{"n_layer": 11, "head_dim": 64, "positions": "rope", "extras": ["capped logits"], "lr": 0.0068, "weight_decay": 0.0, "warmup_steps": 200, "schedule": "wsd", "doc_mask": false, "steps": 4995}
Each number is 128 + 24 x the weight over its row's rms, rounded and kept within 0 to 255. Layers, rows and columns count from 0. Numbers have three digits each. The size before them is the row's rms in percent of the matrix's.

# gate: layer 2 MLP gate, 576x224, rms 0.0478, rows 502-541, columns 112-223
# up: layer 2 MLP up, 576x224, rms 0.0478, rows 502-541, columns 112-223
# down: layer 2 MLP down (transposed), 576x224, rms 0.0477, rows 502-541, columns 112-223
gate502 097:129112162153143098123161142143148108142158114154172078127129132137150125137132139082141105105113111111143174142143128111154090141164112115147123114142115139062067159102125117171138091153105119122143089112138152112145157111142146126161117136105138158127111108128139132126132097117127119090139168129173129137123097130151150108164137087163
up502 099:150081145108118123149092114139117134170139106093146128086140162133164150167122127114122136153066119158131160116118128125093127083165163150087130153134138152093140108136119132119127129152177098120157132122153121133164131115168082189105123146129162107149074125109121142172112142164079121159131091182160149164119116125153116088115145115117
down502 100:154100141123159177069158144129180103164144127114133164183089161122132116107090100147118073137145148115132144131161114080166110119143087126138118107128093138143109116120117111174154115166199118099162115130121143148130131131088154110140114121162138109154133146129113092125137138079124108113126115198128120114093141164118156137145129109156
gate503 091:150122138093106107144116112146149152140159152097103124121117097122126119141126128133109081087107153148110116085169138142148170123145127078129119127162145134110140136156094156101097158152139158162115127128149107092144110101112146114127119116162121172108089119147091112198183086123112106145156116139131145137149144117124076096167114153138
up503 095:097125111148116117136136132099100108124140111157135142085127110119122128135149160171078097118067124142141125126098077131138148114152125118110104156153079151189119125139130098139123171103128146098103107099131091103133121081099140116136138100156116120140162152117088129107148109138136114131199137076134122098095152134127155142132114128139
down503 095:114133117181134140079163134163128093112143136135114135141144099113139147114130143076150145103148098180093126114130081146145132173118100125119124106158147158154145128096114137117116134130138128158144149134113138129134119128120119128104110104173136146186097087107150123151131092102122126098101100145145157130111166093125141152174101116122
gate504 098:119107110122163169141132136094181157138146120105093140115121144098106124087091138148118133095149126104134128142080141085146157080129119110124109154086122116140140125146118108099137084146152153120107125158158134183175090106128158112117161150144106136100140109125140173159158143119112161110109168152096129141164123148094123113171121184102
up504 097:113149130094143114127135137095143121118137147141131124185102117160132147115131111185070092139122093134140133128175107161153126124108146133146102124124126168122127099079159094093160110116142130142107172136122111165120139126144109112100108132157103148141149134124113164104163105146158127112130097147128097101130148112139122091156097098193
down504 098:106137105122124105098163146125161123135140106140074167124146178132152101094104162096143120108202122100117093116103133087140130111162168149098138129130122138141108128128141135123089115156174106113108112171198168109154121140095104142147160115119114095148126095181125107124152125110131153151129132070152138136137127125107135105154113118135
gate505 097:154157116126173145110114114110085137163134148144089092154119078121125161140128146101083126118120100186129125123163132158141112128138130125154156125169152153104180120180162153068115169119160153168132152116132122164151131085130086076106129093200090127128107087116136132078151103143151151140092126123092107113113159136074076143142130151132
up505 100:166133097116130159115103096144112153103135123155136123142187155144111118115117102136117144064127111144140134099134166146078145139141128091175122155119119155120146144119177109122130139106123149144123103094183118073161136140148136155154117106137084137138111119132108085157152079142120112115104101119157111159126101149100129098102134130163
down505 103:110100125136106142113159163160079137146106127130139083132175128138104098117089122125107122120143089098085133103120132149114164188129110107130105119134172144116105114141191147140127094118140107115144099142095065166136137105160117123122121143148151136116072150137135116108088095126099080141163141142087137162167116135135140102145178140111
gate506 097:165151130135124125121134142157114130090155143147097124117140144135135158176155127140109113100138127131158111136137080139145121125105148143138153134096193139099121113162102096139127125158139114086148183145106153180127148115144137139110149139108128134105188153116115101137123104116160120121106131099137106119109147103133130115120138132162
up506 102:088107137080161142132169144110179147140158119138175130131134108122065122128181108117143125114098109138119158158141121145147122131166091154153101124119116115153118152146135112121155116103088143123139137094140157102139088149087132109126170093199147124127083140145155144080129105133121184167124137124126106096128115130132180157159159104115
down506 103:177142122119104157153104127087143120132159120155106115124129127133171093138143143123093168151146144119109108143154131127161090093132120132105092131113143148115157134124126099134142143114110157156123164125124123085133166104152140152134077138125121134102151170098136095095146141103097124159079148134087153141121106128131129125169163090091
gate507 109:086093104091137127154139143138164102169161094142103137112170177101080116153103126155114124100153143153167128109126078140125099107101127104161094127135114141181143119104170160146064162143113111132100094107163152133139160127114104153104125122168129107131127108127167097181112094129121140108122123089167103164114118124157123103130138126140
up507 095:136141116161137156127116134090126165113127104102131125128069106111111164135130142171108193177121137088127109086122130118143164110114135092128130108155157119113134144145090131085115120102118105152144146174117126090092200155126163112166132123131105100132118126089136146147135131149153103112102141128111140143121142121114129161114122121153
down507 092:136115176162121098122115117120189126151146155112111123152120131161114122109084137148107120092129122118140118159108104146146133107122144091119148166120097130154147136149167082141100120078130119130088112116180075128155119107124104139170096155181113127163123125103155129162109104110143112124141088150160089143097110138113127096118105151142
gate508 097:122126086137174131151104115128155164139161111137122139107116111096124148111092114176068154128125137145165145161135104072125168108141115141100098137153110096136165115158130123127162083122139141140153170157152137142149127097094116129100089143137154137140128072120131124153150169157122108124145127115157136145081135111118146139161134174100
up508 099:133140148119101148095132146129119159104181144093172131187100151169116188163075127123102170124141111097106122145126144133074145164127185167143120100146134125136116116095106114139120147142145103136098113148073118122143155129144083143100115111160089113149108113116094145115101105141079097174128131111140135091107138121133121121099128090149
down508 091:117150114132122110094148156114125123150114111099117180129145128130149126110120127133133140120112144139111146152147136126105133126156147117114110093139125141152120150112143123128130138146135189143121127123156144137137114102084108163159143133155165082124111139148101126077160130155090150124153174114127132121131108115134107092105145055097
gate509 100:084133160151124143102119151110127160156168092152134130108095155103129128103197113107098154101116128100116091153133107132103132119078130095121140140168100094147145145191133121125154166133179114134160079113123134108123126105114142085099145100133143131116137126135148130165119112117189096104146118118132134170114112126108095141138125141140
up509 106:154138149141166108119171125135098128160094163073108105130133150126125140116140122105126118136144139105110091088129111154122133119161147147128148119102162112128097114103118097128158158108128127121139170159129094117155136039116093129142119159121155096109104094085129110148121134122139124135095139125072135094135115102175143119152125155100
down509 103:108108062112124123137070123173151191129146139128166119141133121139123154078119158130121139133154122143115156128163114171086157133138113148115101115112112111163116174123118126109100076103149109106108084125121136152103117142139107158115127114108125127089163163128102137116147100127152149125129128109180106110146157160117120124117090114173
gate510 102:115141114120134129165085127156119135115121105119157109153108126129088118114093158120151096124123115123122109128109139091166157157152093134149141089113134093116139175187125094071108122129135143178051129141197119149168129138097158131111124109113131138138126133136129144134162149130153133079115144160149104162145125116060149125099119158187
up510 100:110138155160129116149095127109128163125069114117132130169144115127124152186130137130131133096136127161139111122125138135150143137098146127139124114105151084109089124166083112148117123117145162137129167149112130136093128118093137124116129155129139154104168136132121121141155158145161146093157140129121109160130124092134119132119063155131
down510 101:174075154126125148105095139165135110135148074150147168145134137101133097131129119164122120137124122163128122102142169133096117101110140126129104083085148092104084145073157117150147084092124133121133091109135131111138140121133096132129132112134100129110158112141104136139163105157096134098136123166121114114183156117153127121148147088137
gate511 095:155107154110158122161112107133114123120138139135164119133139145114099061105167133132144086097143154119144075109175134136169122174117153164120142115149113123129162090134201094155083127102111109149138136132121132086133137091155117112119126136148140114149142140171135106138095091127124129163097141097186160157091112132158156071158111128122
up511 103:156103148102136147133138148107173106129144150108104097109111114144113144143109120134151167128135186106144131099126108107108076117095101141109078138120107118140128141097123132142072146100119165084109101160118147155118145112100147102111116165115110147094195121173164132140147111147113139092146146103130136137123142118140093106139059132116
down511 105:126146144129156096150087138147144105097121130141145119094114165147117154124103119149109108169121144156139099171108133117116123126154139090114154166128114106161165120140150141109125126110095148129145164087126088128124155109109135129105107183139094113144133152142130119108141100129077149075116129124103123134152167136140125159155092103131
gate512 110:155090174129140132151144149113148110140140128138110129174115143117095136130116154128132118100087129135101145159143126153137072075097104140140136119103142083127126126114204142104131111135099106112128093130170128140165100190101171124124139137127152090157140121091142108136142111164111150138142133151132115155104150107106165100117105106129
up512 103:134102128159149103119106144127151113158148137148098119130123125122108137113159127141171135181141097075079149135110141104116125112125097101138129137080109180088095159153155118120144122131195142143119114097135106135112182066111103164134152100126102144128121117091142107144099166139150143151111150108149140110129135137125117163146098142124
down512 105:126109139091134135118154114140127152136135148105119139181174164142149122154141143150169152129114171121138114140109116082111114174146093107129126139158116132127156125143113112144112111130154130149096133125096172127120112134152114110177105109126109099143109172130177116150113124157112158151130125149097116101114143154133105142102114137127
gate513 097:116106155141145103129119107110127098126188115111188126137115117129063107125126168098186126101137124130119129157153095158118124126095077115106086167160118154136115139126151100111131104101152117154099103095094164129144136129115159092116165140189114125133164131142126133083100124145181149146088146103122112107086156117115116117107168132112
up513 099:128124130137092138139118117099149149139115137130110127141154091141135099167121165168129121110079098135110103096133095105095108119133171149133094103114128159106156119159132128177068125131149080119134122125139135132146115111100126120119107152162142133103149134112102138150137147113072105113141132090155121075140124129133143133133132139140
down513 102:155129127165109144126140127136149121136106128110110100118095130123150122119143153166129162158127100098109110121147120164106156084129138117132093162151116160127133107099151097113122117106102132142110155137106121163095172112176171088135160161131110156102105142132177151113112166093112099115150133130144107189138098135159090132096124107137
gate514 099:130100098131108110131145139141098152111074127160134140153160180125128136151146130057121097185115158127127136161137104118126134135128109093164113116142136113169098138134110128141160100122144119111163144166098154128137103164174114132086151138101094131126143146127136123106115107125089122119133116124138146140129161084153151167085135164087
up514 099:184172134128115151149167128128142137126108135126148118145109144112128105133180152105150070096148152107146109131113098132139086126160113100064122110098130137104137121176124088143112188122141098106116129127126137122164131120142136154127109138115116101150102141125148132162120106129109148093106148080108124154165094123108107157116144142141
down514 099:128124140153106162127086151124090103122104096118154102139085122138152123151093103112116168184131113119118130133088102122159108160142137126113158165185091113130130124155161126108125124135087090122163116138184111129126075149139152154112142117123152123150105070108124138148101155161142100139135139132140112148124112154149098140133138175143
gate515 098:132139114112123116108109129126120132141125126141149109072102152091155143192114130111135086126108110138145116159117103162130086089133110134148121136152162109144141149112140100138104118174142102146096112111139142139125118134119124104120122126129114180104147077161087113102130143118107086126171145117163140152127125096127140115112149162155
up515 100:160146108097141161156127100132121144119120113111122122120138118121134088131112131111179125164110144094120156118148116103140114131105159134141093132123116100132118128124097148100132175128109102165155163077155143130177131152097097157107158132161130139145108183100177144162142137113127130118167171108129154131147116134128158108134166181111
down515 101:150154110118140171158115111125126068130101156125147129132146143114148139093101105127161124119088137111130112095109128098124092123110144147136087126109138110088127133114137140144156126160163139136155118134133150162132126102128115131111125136102167122137155136106077102108149090155086069118120145078094125121142112117117146125150138144144
gate516 107:116134137176143137132183118105103124111130118101117064087140171102156108110171175119119113145104178102132141142128150099095140149144178129136119147124147117125133150131122115095153134138123107153161159136124136113105128131135119119118087108118106123092121137157129158145110116112126143099167149112136142147118119150088125161122123155131
up516 103:123154132185071152197141103148124140132139121108116131139117131117170114109130128136140112127099126088194133130093112132112147129148149117132157118127124103094136177132129116124112099146125121114133125098137104104106127095124123143109110110107102076127129164106104085145103087121114103123138125091111139122113091139120140113079099141131
down516 102:111120177116133160160112072105138141134118137113138072109155106118137097133126155143125173096104115149119091110129135177121151099112149105142130120099128141124130106149146174158112181105118154112126127126119121183131124048147143165170120154118146137107115106133093096139093138091092159125114115102122151159116145128109158087087129094098
gate517 109:130157143163190089153132134148095129111079146168127123169119118119154178165120102104160088119100140107122132085151085109141108141080138135126093103138129147143103123112129159149133092124116124140126144114104111126094162107132128080119147121136134159108149102138069127091096118182122133132165103106115135094093116081156162110111135147113
up517 101:121114171127138159154104114114123152115124095120161138132118097183118110131109135174100148109114160097138108134124120171112154156126146152197151153092153141114144153183072152107140167120124094127122108180141163147157129114145169135153134124112146158121090141176143127133184143107153177137115169158117149133117133119132141127103117116132
down517 098:100116145111152107114130122089160155102143129111132106112117102135145152158141130142121107131183170121120120144160126132138122115160160125133067139167118140102108148160108165122140156079075104131106132146117157130138119106127136111141115112109137110117039120119100140083172117088144137125133137139143130123158134142161131132137099094182
gate518 093:141141121142117123128127119117105131120119153128157081114135153095145124126114170164141102160094172129131101109153103133133130097097084144185100140156111134117114157136108123128156095087143126183151155113161137181129101183123083155145097142139130129107114138129147143147154114187088107112126145099152130115159114124135158103103158133141
up518 099:077151146072141101085140149088108079108112195143140149129155126146178156157161127092121126118109085137155143104148118134142097107120114113133143153126094095129127118128155121127102094151076126102065094138157153086150181109143079105127111159085160123116127145134144090102113161070108114122116124143115141089132129132111091159106129128110
down518 100:103066092156116067138084109109133118114122128158132125146135108126110150120118132122126124141104144129131132133117128133101143122175136065108152164113132104108174155140114116151118107129118105111112128112159157132165147109116082129130117160151099147116124084119137122165112095149129108094141152115167135103152118132147082142109099142104
gate519 103:141125137125122136124130113110116149141163140157160143117133134147149077121148133111077151168134144136121115116148094130160120133120161150151149128184116115123156111158137132142143097125117099147183122100101136111134095131150092080076085114132110139086124114145095109108181131154124031152139129089137079135084114112131126145120121149128
up519 100:155136158154112153145133104112115146150121159135137119130125147141161148082105099121127149168132175140122100128147090126113100121119123170130152095172116144151133109126144151130126066147121132176148102128093127108157127142145100113119102147109114145161120157121098078155177139133122108106138131126109128105161150125143114171119132157133
down519 097:122138135086140133126105160143145125116160114126132157139103162116157110091105120156115129140150129130114156125110137134086140129120123119109166149109107151144095110096135196119142141123139127143132095153126145109132124114140102122125104101069119159126156151158134124100090122156129117096104096143101128077092160123131126176151142119118
gate520 101:184127099089122092130121109157125126129131092164145144114109118109076173129131125149174107135096142092173133142175092185185171117100130147140122118145167140103104114134150105118125156151108116150117129112115143112154118109102117097086138089141156155134107145151094126107092100107097115178122140119134129118129132092107098138097142147143
up520 101:112099148125092163153129121117140096131106109134133143126102105115131117121117156092163128131180085113123106151080104112120120114157112151132147096066129151098156137150110157119122128089167138132107140093144113179146127132096108149137158121111115164185114164134132148128168134120131153092133153150170090166133138113109118083120076128110
down520 099:157094152118149138144110129097165064108132152157142144141112144123103182131120137082135152133161147123164167135133125141155101120115154113130122147102135104145155183130118077134125138091145134125106144120139155168145090109112166167138140109098145119131122139133134187152105143122098124109139134114090130106162128113165159117121091135150
gate521 097:125124153142075125157140141108163114115135121144096099128132134109098115141154132111172141118114146143135106179113110085133128127147103146144134164138137140125133163127091093147139119153188142099154142076121131118132106139055147137163121176144083104088096115152154143137126104146143090173149108113097171105128130091141126148148130138108
up521 100:105147148162115122136120135069112120102123166142165085130144155132126167141067166123102112132143161131125135108117141111122117099122084131135138105158096104099125091135122136133143141130140096151154119129153112124125161134126149156093134097131140130104134162160115094124123150138133155109112127113137137135141115118075089125130105104119
down521 100:147151104118186159126160168121158107106159138117140148143173154119131117100095151121157158112116079113158126093130116153120092099134152093106150084103122126130128157146125129119137124117098156112142087107135151107119147106112103126091167109103108137142110196106131129107084128101138119165132129114070170089148125137109096108174128142148
gate522 096:098137099133126131131121124134140117143150088111120100145126135110112148146134135101127087125117088151166145133158127163126138151124147118103086142120177148143136137101149099125095112100142124145112117117143163166110130131082115098124120124144150161102116110118075172114121126116143124123125129092144088133101088127121162168112200123137
up522 100:134124155107108159079069115123114165106100151125124135094163138084135131140166145102159079125137114139094084162134081146145120180148105107129116145140100125112164130104157158126099114130139099099133099086080126108092168141108140107139117129128123133116145128128133079133115132153143123086142126138143113164143159167125124123100139154063
down522 099:115123167097141154146139140153109128153083122163107107156149163141133135148154149115098139089132110153156084147118132106138138129164186136133122106149089076163096139131139116120151110131152145160136159151108145145139140170112105110151129163131120087084148156130137139124115094141149130123099136110144188141086121137155128133123096088127
gate523 102:119126136168130107139042116088133125128151154128095114146137158148146144133094136075121092144087144154123120118113139080141128115100121079130085125150144144136089157162129119195133104183105142123121085132102161133146139144138128129052115159076123126094126119102093132123135090172158171142128123158117121160160129113100120135152149150140
up523 101:111140150118136139109120150145097102100148132114169123101111113129134101128106109109122113100096145097115108123141130166080087131097114117096144140144192172148139106163148141095103159123161133112111099114106104126157095137156175142097161138124128140144148139128137117144148108125127176156108160103115172092146123143084085120112109145121
down523 098:115101096125140160163130134136139116137102102141116126148105096119154117113155164130107130133164083130117117133126099110136138147155143123118081111099067072094156147162128148158096116152141137133124102125130107146146124151145136148153120138160111109155110122115149097132119187121101113094128138086155117124148134146115131122133134108145
gate524 100:103074159098174091153122102135129148114170114107143149146111112119101113097072135117155131145109123140081135105079135139104192149142110172174117121145129146118138156142146161139138111101113150134106167075137144136124141130102151098162150112158130093133168123125136150119110124152176092150132179102159139130156091131162153133117158113118
up524 100:181102111095118151111114139091176118113139122081120135117154096164122185137112120147122115107077145090112127158134111111144120077090130141114147094157154087158113124112163109185109118137144135126117089133074174125153152111166128107098130161133118147132089153145143132106121130150117119116148136117105133131154102151082117147105161107124
down524 099:129130088118146079143118155097151087128132131136166119174151097140120097153100098104103100117104094129122108100092131115112164135119087113110158163090119165132151173143130116107133093121122155157090174127168119098165177136141166126110144143144133133149111116148158120151106149064143084105102138121126141118160157138102125144132133129137
gate525 096:154102187136169157159114099127173134136151092077112135159136080137146103164114141171129117129101137084138147140131135144131099109145142095139087120130120149154106123138148092164146127156134137104142127109188110163112141138114086143148134161108148133150108115136151135152119141097126115170144116143122089145098114063103122130143148106106
up525 108:131101159071148097112124122133132155094143107136175132103136106135139144129138103163144139075090133152144145118089080139133156096160103159150109106150146094181145102151123157127095122139101143124104142078126144157123129151122117107161133091131163124130100135145063155095131142102133104130114154150133120166120151081119157119189116110147
down525 104:107141090135172142091121149081142161129137144092129138147119125102152175102126137143108128144107137095113130151172133155135084112123117094091096097165126151094146110121101133124168117192173148140125115140177164147137113126156145128148092142109148086118120115150156145099141114118139116163141111119177156136143104123084087155117165098087
gate526 103:166114136165131122138131137127160102144129114103140100142102185078140104130078153170151105114147126119109155139110115094163108120132130154145142103151170103140122140099172114081158121155125154183106125132127129107184139094130129124125104144155127171088117140137113158161172183182115088149092122101160101108087098124103152129134137142117
up526 099:088115111077176108128149120140087128108156162103137134112161105114118165122140166126111113138111160135114129098108124106125104128075081134153084144142112120173111127122120152112090140123091094105168121123140104104133112130137130136161136098137094141147087116110171101148109097104117133117127107117139125082131104132132147126102184107102
down526 100:142165126143132138150133139136077116082136129150139134146109107139123097146117168116178126083144125121149136116145142086160078119105119159138146099136125106123101126118138146126156120161150155125174089169132121068149135088114097150103134131136123142136147116110089119151137131148113132135109117130129128137151148144119133116116139106120
gate527 097:170144143111170115155125117163133110109146099117179111114127101112112112133106133109158108115151117157144123103172176133142134123111141154182122150133170154123105154110127140131110165092110068117119117132082142133161181136115131172151112120144153161135099104116148131102122116155117142108089125103158093137094115102129118145093171124148
up527 094:146102081138132136104127094127129127152130144137156182154126110131125086110086117112132114118118107169144121115116119124083143113149131085127153134105108135121142088146160107131104097090125162130155089125074109159160166121136146158159158166081124116142113104137079132115098162099103147127154125134138141185130110110103127158114177125179
down527 098:136118078134123120096123118108208135131143135110166129116111111152121115100154098125143141134160085088145107153107117106120137108091130116076078132108130095114153120140136101137092129087120166099121090140134168107111154140123148128167142140134167087174101117145109143120156130111107178109164133096144146102083149114122155121084111144152
gate528 103:162163156138106131157148174165127116171153145128132134148079166137142149152156147111156070137117108130121145138103114144113127160086101119132108175142115126138103174104127138125139140131132106102152104126148124149126099145155143130112134155138116128132159084141122125139131111151103136094099163108178124154124108099168150106104126138125
up528 099:156084121155128143127148132166130135168117104149097161099142128081113103104150114141126121094139116116127139143131166192122071183123111150123132134118127132121132134098130143172102134118139141116128102099092157103131179134151135112069131076140114085160133120098116124097138117181118129111114141170124160125153095142098068145137132132140
down528 099:150093154139116113123160097089126092119193144121089116119135143159113154128143134139091149101113057121135118113092128130159138092123080140145133120138077151141118092083144152126096089130097146136130133121132100154119161101135129129112125154136139149136165146131118116095130104165121147160120088094128090156143088127121131142142103116114
gate529 093:111081123098146139149105191139178126131125126139187101110166138130121157164120119118139146115118098130155131116144112142158126122109118112149131119161144110128138138134176102103133097129153116136130124152107146148108187146152115090170160114127129122110126104146108137150169146095122122087117139163145098104103141124156135159113104117126
up529 095:124157142139147125130152163156157092144148156141133151141143106095145131140145153126159112188162121136149148098161149164128129117131085135133158133154083104126149076128144158127099117077117137117091107111173105126094124147135136155115145130107167129131109120115140122120094142114103109127103123116106139119187113133099132122131150129151
down529 095:099109141114141127107155142123123138111122094096128098144121136117151143140158147146111074129143103121134131103142108138122137135109110132153118129133127101132130116162151110190105104088106137132172151124180133182154155111106120104152114137188115125110147087134142149120134145107137136110098151103169137109153150097132106141123163107115
gate530 101:146082135151168103137128119135098137094167099165075169111161111132130140120106157146132143110116129121113125083147119112124131147099091122142182143105140092122100138135126111146159102158126164140151118138077046131128130146147152152122161131127146083113133099092108111116099120099141137101137141122133130115115135145090138111159076123106
up530 100:168139110167149109118143105099091121090162107138115147133121149154152115084127151114142111094120080112113145119111129114122122121120167146076133110107112081126125137108151148120127132092133150143120138098127097173146147105046144159123120152180168128134120146143115171134140131098077144107136151143113108110150104146106119138140155156154
down530 102:106141118139106179164120114133102129131142177150135170153109148123094092116162106154122137156136147178121105146093129103127161151097143126150136111086094144115109131128130128153114140121115158122120141093153154091128116148083144122127168139079132167136110122158123130086132101111133133152163105140138123112134154089058159172117080128079
gate531 097:162123110138134069101121151127138172167146117140149101115143120139118086137139105101086128137131129116171124132133178156131141103168137172209126110125148131139099126106122124133074138122138074159122109124117144097158160131126142141138133067094110127150121096137147140136140149097105158111136153123170133095096101147143141142135192160137
up531 103:171121164128131145094071160115131138127128121128132147130124119172119096075076144110144100114147144098132120131126192140140160099129206165147126114088117153085143092148098129128125134139108120143179111150124110134142179117151136141147192157117133130166122123131119125121140170141140153148148108141131145169093126132123118103190119142154
down531 103:116088133102129119135106117142161124132156097082156085151138091133111150127126115129146129095124133096109118120164160086097091125149147131113115150093083132120133147191130145169129171180111174104159124113148121082166135126105082142144141136137154103131125081145143133136110156113123061108072140145136139118122152095099110098104142120123
gate532 095:104138109136130122106134127133133126176084134100120113168151147118143120109168114136128111108192131172117111175118109108136101153106171118101133128136111125123164149105150132148133160120162115114112156113138086116114123140102119147100136122171141075107107104103141146138104155100159108121171114143089145111130140134102141145101089138131
up532 100:127094145123122127108097126105134142128101166149138148097116071153157142145091137103186102102124130143168147098117141125136130147136140141129120138136179145106113131143123097116133166127127115116107137139145118147138187140127112116136133142150137112177154119098140130132125140104097140124148089129152153130202115161124130099119135105192
down532 100:145100150111129106105133158117141104132121123128125110150132144084109103138078105118122168113114156134106094114126116137119171137115176148099141136122127165159086140148112152142117111083104090113143124168091162146149118108136088122120084117120116148110140098137117140139142102135124126113146076148152140113119155156095111123136119150074
gate533 100:108080122132142161096165143065158156133128101163141101159121138118124120158131104145135130120152147176123127113093102110141131135154123116156153094149131115136102148107126109128108114122139072142144089136158142133147141146140138137130155163113077112116127115162133129187171153154159115111155122138151136150106134137136142119148150148089
up533 106:077131140124075168125113170132110135140126162140117109142092128118163103123127121113147122147143110147109140141116096085126119116137112164098120148140068170143120135121169142139154129168099097088114111144075114161116104137121125145127131120107158141145132167155181108144157136140110119124121136102157155172097085113141132139083155098120
down533 106:169110148146095098132144121123140131139088100164152109137155120137142113100168113109133109124122108109095141130161107140117089146134114171152139098139106116124128147110110128111109156120138108167125142102127196097121099150145109143088164107122154135143158111099126104137161083182110081135133118083142158131138136124143140136113083139173
gate534 099:142111112110115093124110102154171112157098121130082130077079153116163111146174120146127134124124151131133130133141104111135112131144111173122137120112127141126138112127120165122097066181112117140172152148159103110105138138141146121124124165172069136087101137127092128142136094101149115133146156165095123085140137107125112166129121116126
up534 099:104150131153104166141091130171111147127163147087131140153153143163117143155122091077128126132141159096100102158059137117151131133149136143098066131135184077131138144151135120142095113179101084079126131161098081156150125133168140112093116131116131131127130111122120162106106155121125148113125114124122126114150109124154106161141170112098
down534 100:135122111107142093147137118088138109133130130142142117077127146118113133108131145089118149143102147136140132133128117178108131114127111116133157127123129196133156120166134140104131132112139130148138124133162116130108119112130108179165131135137102111082092161190113145160170101132131154154108150155121169105129166153118134109124088074151
gate535 100:121133112142133107122110098145124124122111111161120153150157071130121108119134134105097122098097164115127133123116148138142090143140142129125103156151116151163112151129130153131171091144201156105139128154102121138164117134094084116143086103142158108094150115119112149140106191175130105157125106131141119141094113105139138125141154114090
up535 097:199098120140132135105123116103173141131134149144104125105112145128176115131163144138097167153143109150107138127185104112147110150130134179114124133108087111094139143134119116133147110135126109128113141131189111131095116151124169116172099117115135086154126133174154137142135098087132127122130140139159123117088135083116152153110109131132
down535 098:092121113150099145089167124149155144114126126168126089064151147133126126157097108168116118154111116148157135140130144128116104146114104140160136078119178106119108128139131157135134154092101130157125127147119106129127153096147152123100141137174144132120134149144140157184139129121157164127119142101139120114162112134110155146145113135114
gate536 100:083153126093111126142175100095104120140093163113126146106105132091129107140121153085068113114138139103144139137145102131122063115132104127147092155167142103079108109133163139147177137140089113107103127125133115154131123115112103135119135087137120150140125100092126113115145089122145124093102126153131091139115122141115106094134135162143
up536 100:165097101154127143158149115122139139074153130124145130086156112083177066088104108108142166127131114167122159104174126106091065125164123131134167127093094117133095129167130127136148122177126132112135110120099152116091104104106080136094146088129113142095111177131150152159149108181143144085144126130116132113118136160129108108176147152140
down536 101:113137108148096111144118179145118112141164169117133111147103082126151101122128180117139151130171102088096120127142122161134178141098109155111080131128160117146133124150151110167089140093104102118092163131121077176095146138162117122141154149137127097168146105126122112081141117128113106147129135138109121107124152070123143133145159109125
gate537 093:141104135105152109133159116144103124157131150124110138123133105088153167118130138089112096122134126119146158140104105117114114116061180110123085090144122101143158134172128126113124107149158134108105146132131152147141089136136103097134130106137129080114128164158128192112155128128157120157102122136107130098150099102143164117144145147148
up537 099:101087130112187150115109169178158130134166137119136182134131111133096145081095118070098112131124164157142151136091136123130162133156114146143134132137116132163117124137099117136121143114114136105120183134120142111129116145137114151147117131118131097134152137139123129118135106118147129109105100149145129151097106143139130183129124145130
down537 099:126153114133151117123142163139111131082118163108130117125120168193093116135168132156105134132111141135085127171164135118104126089132155082083156174105138155158097122166091134086099169108160177091091113167146099112127113147147156112123149130117128166098108092147169117131147138119104121134144119123151088116124124155155121126169113127094
gate538 103:139095121106183148146083160120134126142129128125154121149098144139112110141096094089067147142065121136181120097128091170156170128143144119166103115108153109144174122114124130103103127115147085119109135155112128107131134153112142136145161160123142137141126160087070131127141084132156107107151150124121073113113130144155113155130148125141
up538 097:127151139119164145097130160154095139170173115161110147132133109150123163128133137119109117125156080095162138104127101123123091087114148096140117085140101114148110110111113109125116160117153157115135138160149100173122119111119097152093101189115099133137148091131119161133096106164124140096150121131115174104100132100127139137101144145145
down538 099:155155090113132123118104139162147157153120097114164129117109111139070087110093113111118136167119119153143094131146094114120156100168098146122127136190112107119151129136120128089133119133119102158181108144172133136113134147174142162115122204106144124161106138143093144136084145123141116106121105126145135113121181143128133163140115127094
gate539 094:121133171137124111142131152104173107146142136136116094117140121102161129116097123133134120150116075125110111145143124139115128090156147101157143104169130087169097149113134153142138062153131143092104108122135109112143101122122135141142177124044141126119128141125124135153142130146151121069155119083152147110153156143101121116135161121138
up539 100:144126148154125136116155128103098130143160094115156122156078099130138163106101101122109120128100130072099139121173143112160158141164118177103134109145121143163118087119146121135109128092093126127119126120116102112158102112085135135140154144138114112130104111136118101150121092128153108155121179152106127156162159134080166171139101145142
down539 099:093107159090125143126134134152122108084112151143139093124116125146136139094123146073108113145133163161117128138129125133198120120098148108136160098107144169124082142138115092114128137118162128146123086099136097082113160079087143127136113083117126082067164118132142165166142148173132141141141108106164091106090156150153097084135100115141
gate540 101:189084104114104085130133141138129097150152114147175144135149142093120123135097148093137113122139089133170109125107172143113135115147124122133125119179110139116158136146148143123129132138074103096146115146149154113160116172137090081152128134112122099163096110090122102139160160152128138069116113112149124119112127119166122136132139104091
up540 099:129145119116134127109121139109122166105141135150075126099121147136109096096082106116142186089164140125108077124111098118146123124153117095099119124144095166115116149123157136131156140124075113114114150181149101118123141108103112082108130124147143145147120125106121110130147189129136105123113134094132114154145131120140069127097138128110
down540 101:104151118116101155132089183111134132107152073138128135081192116099139097129125134164141121103134120178133125154147123139134114101156112149129114141127126132137138077124139129135144111121129152139128132083118119086110131096157139088146106182117082184123109119138167144156118138150135144170086096120144107105118106127114102140126144162120
gate541 099:148108141099136122120083115112153138150152190153078122094129145139157081116128125144086140151153122161095109140167104081108110073139117098165101117145145150113178148115120105153103132147163130118128100167145098151136093139142118088137135124162141135094121096147135127147093176166167165160174103159141140084091135109129132105176115119110
up541 103:145115112106135139128119111143106152171101112173144120159165113095127145150148092108120090128166160108151127113137100140100097135118084073144115121144136117119115168128137122140124126133135158108138125127122108087130103144096113128109145160112150111113128159115106138105095092159135107165091138102169124122152168124135123145127085093149
down541 104:145163101075124144112135157098164115139121163134137057108141106120127146093165089109126167102136107130093114119116106119124116091130096149136104161150072163117164118143140113164128116165167119150123141112086125135129188088187168125117145108124094115152107121128118160133134143108136135104115110117123128125092133124147133146104155150153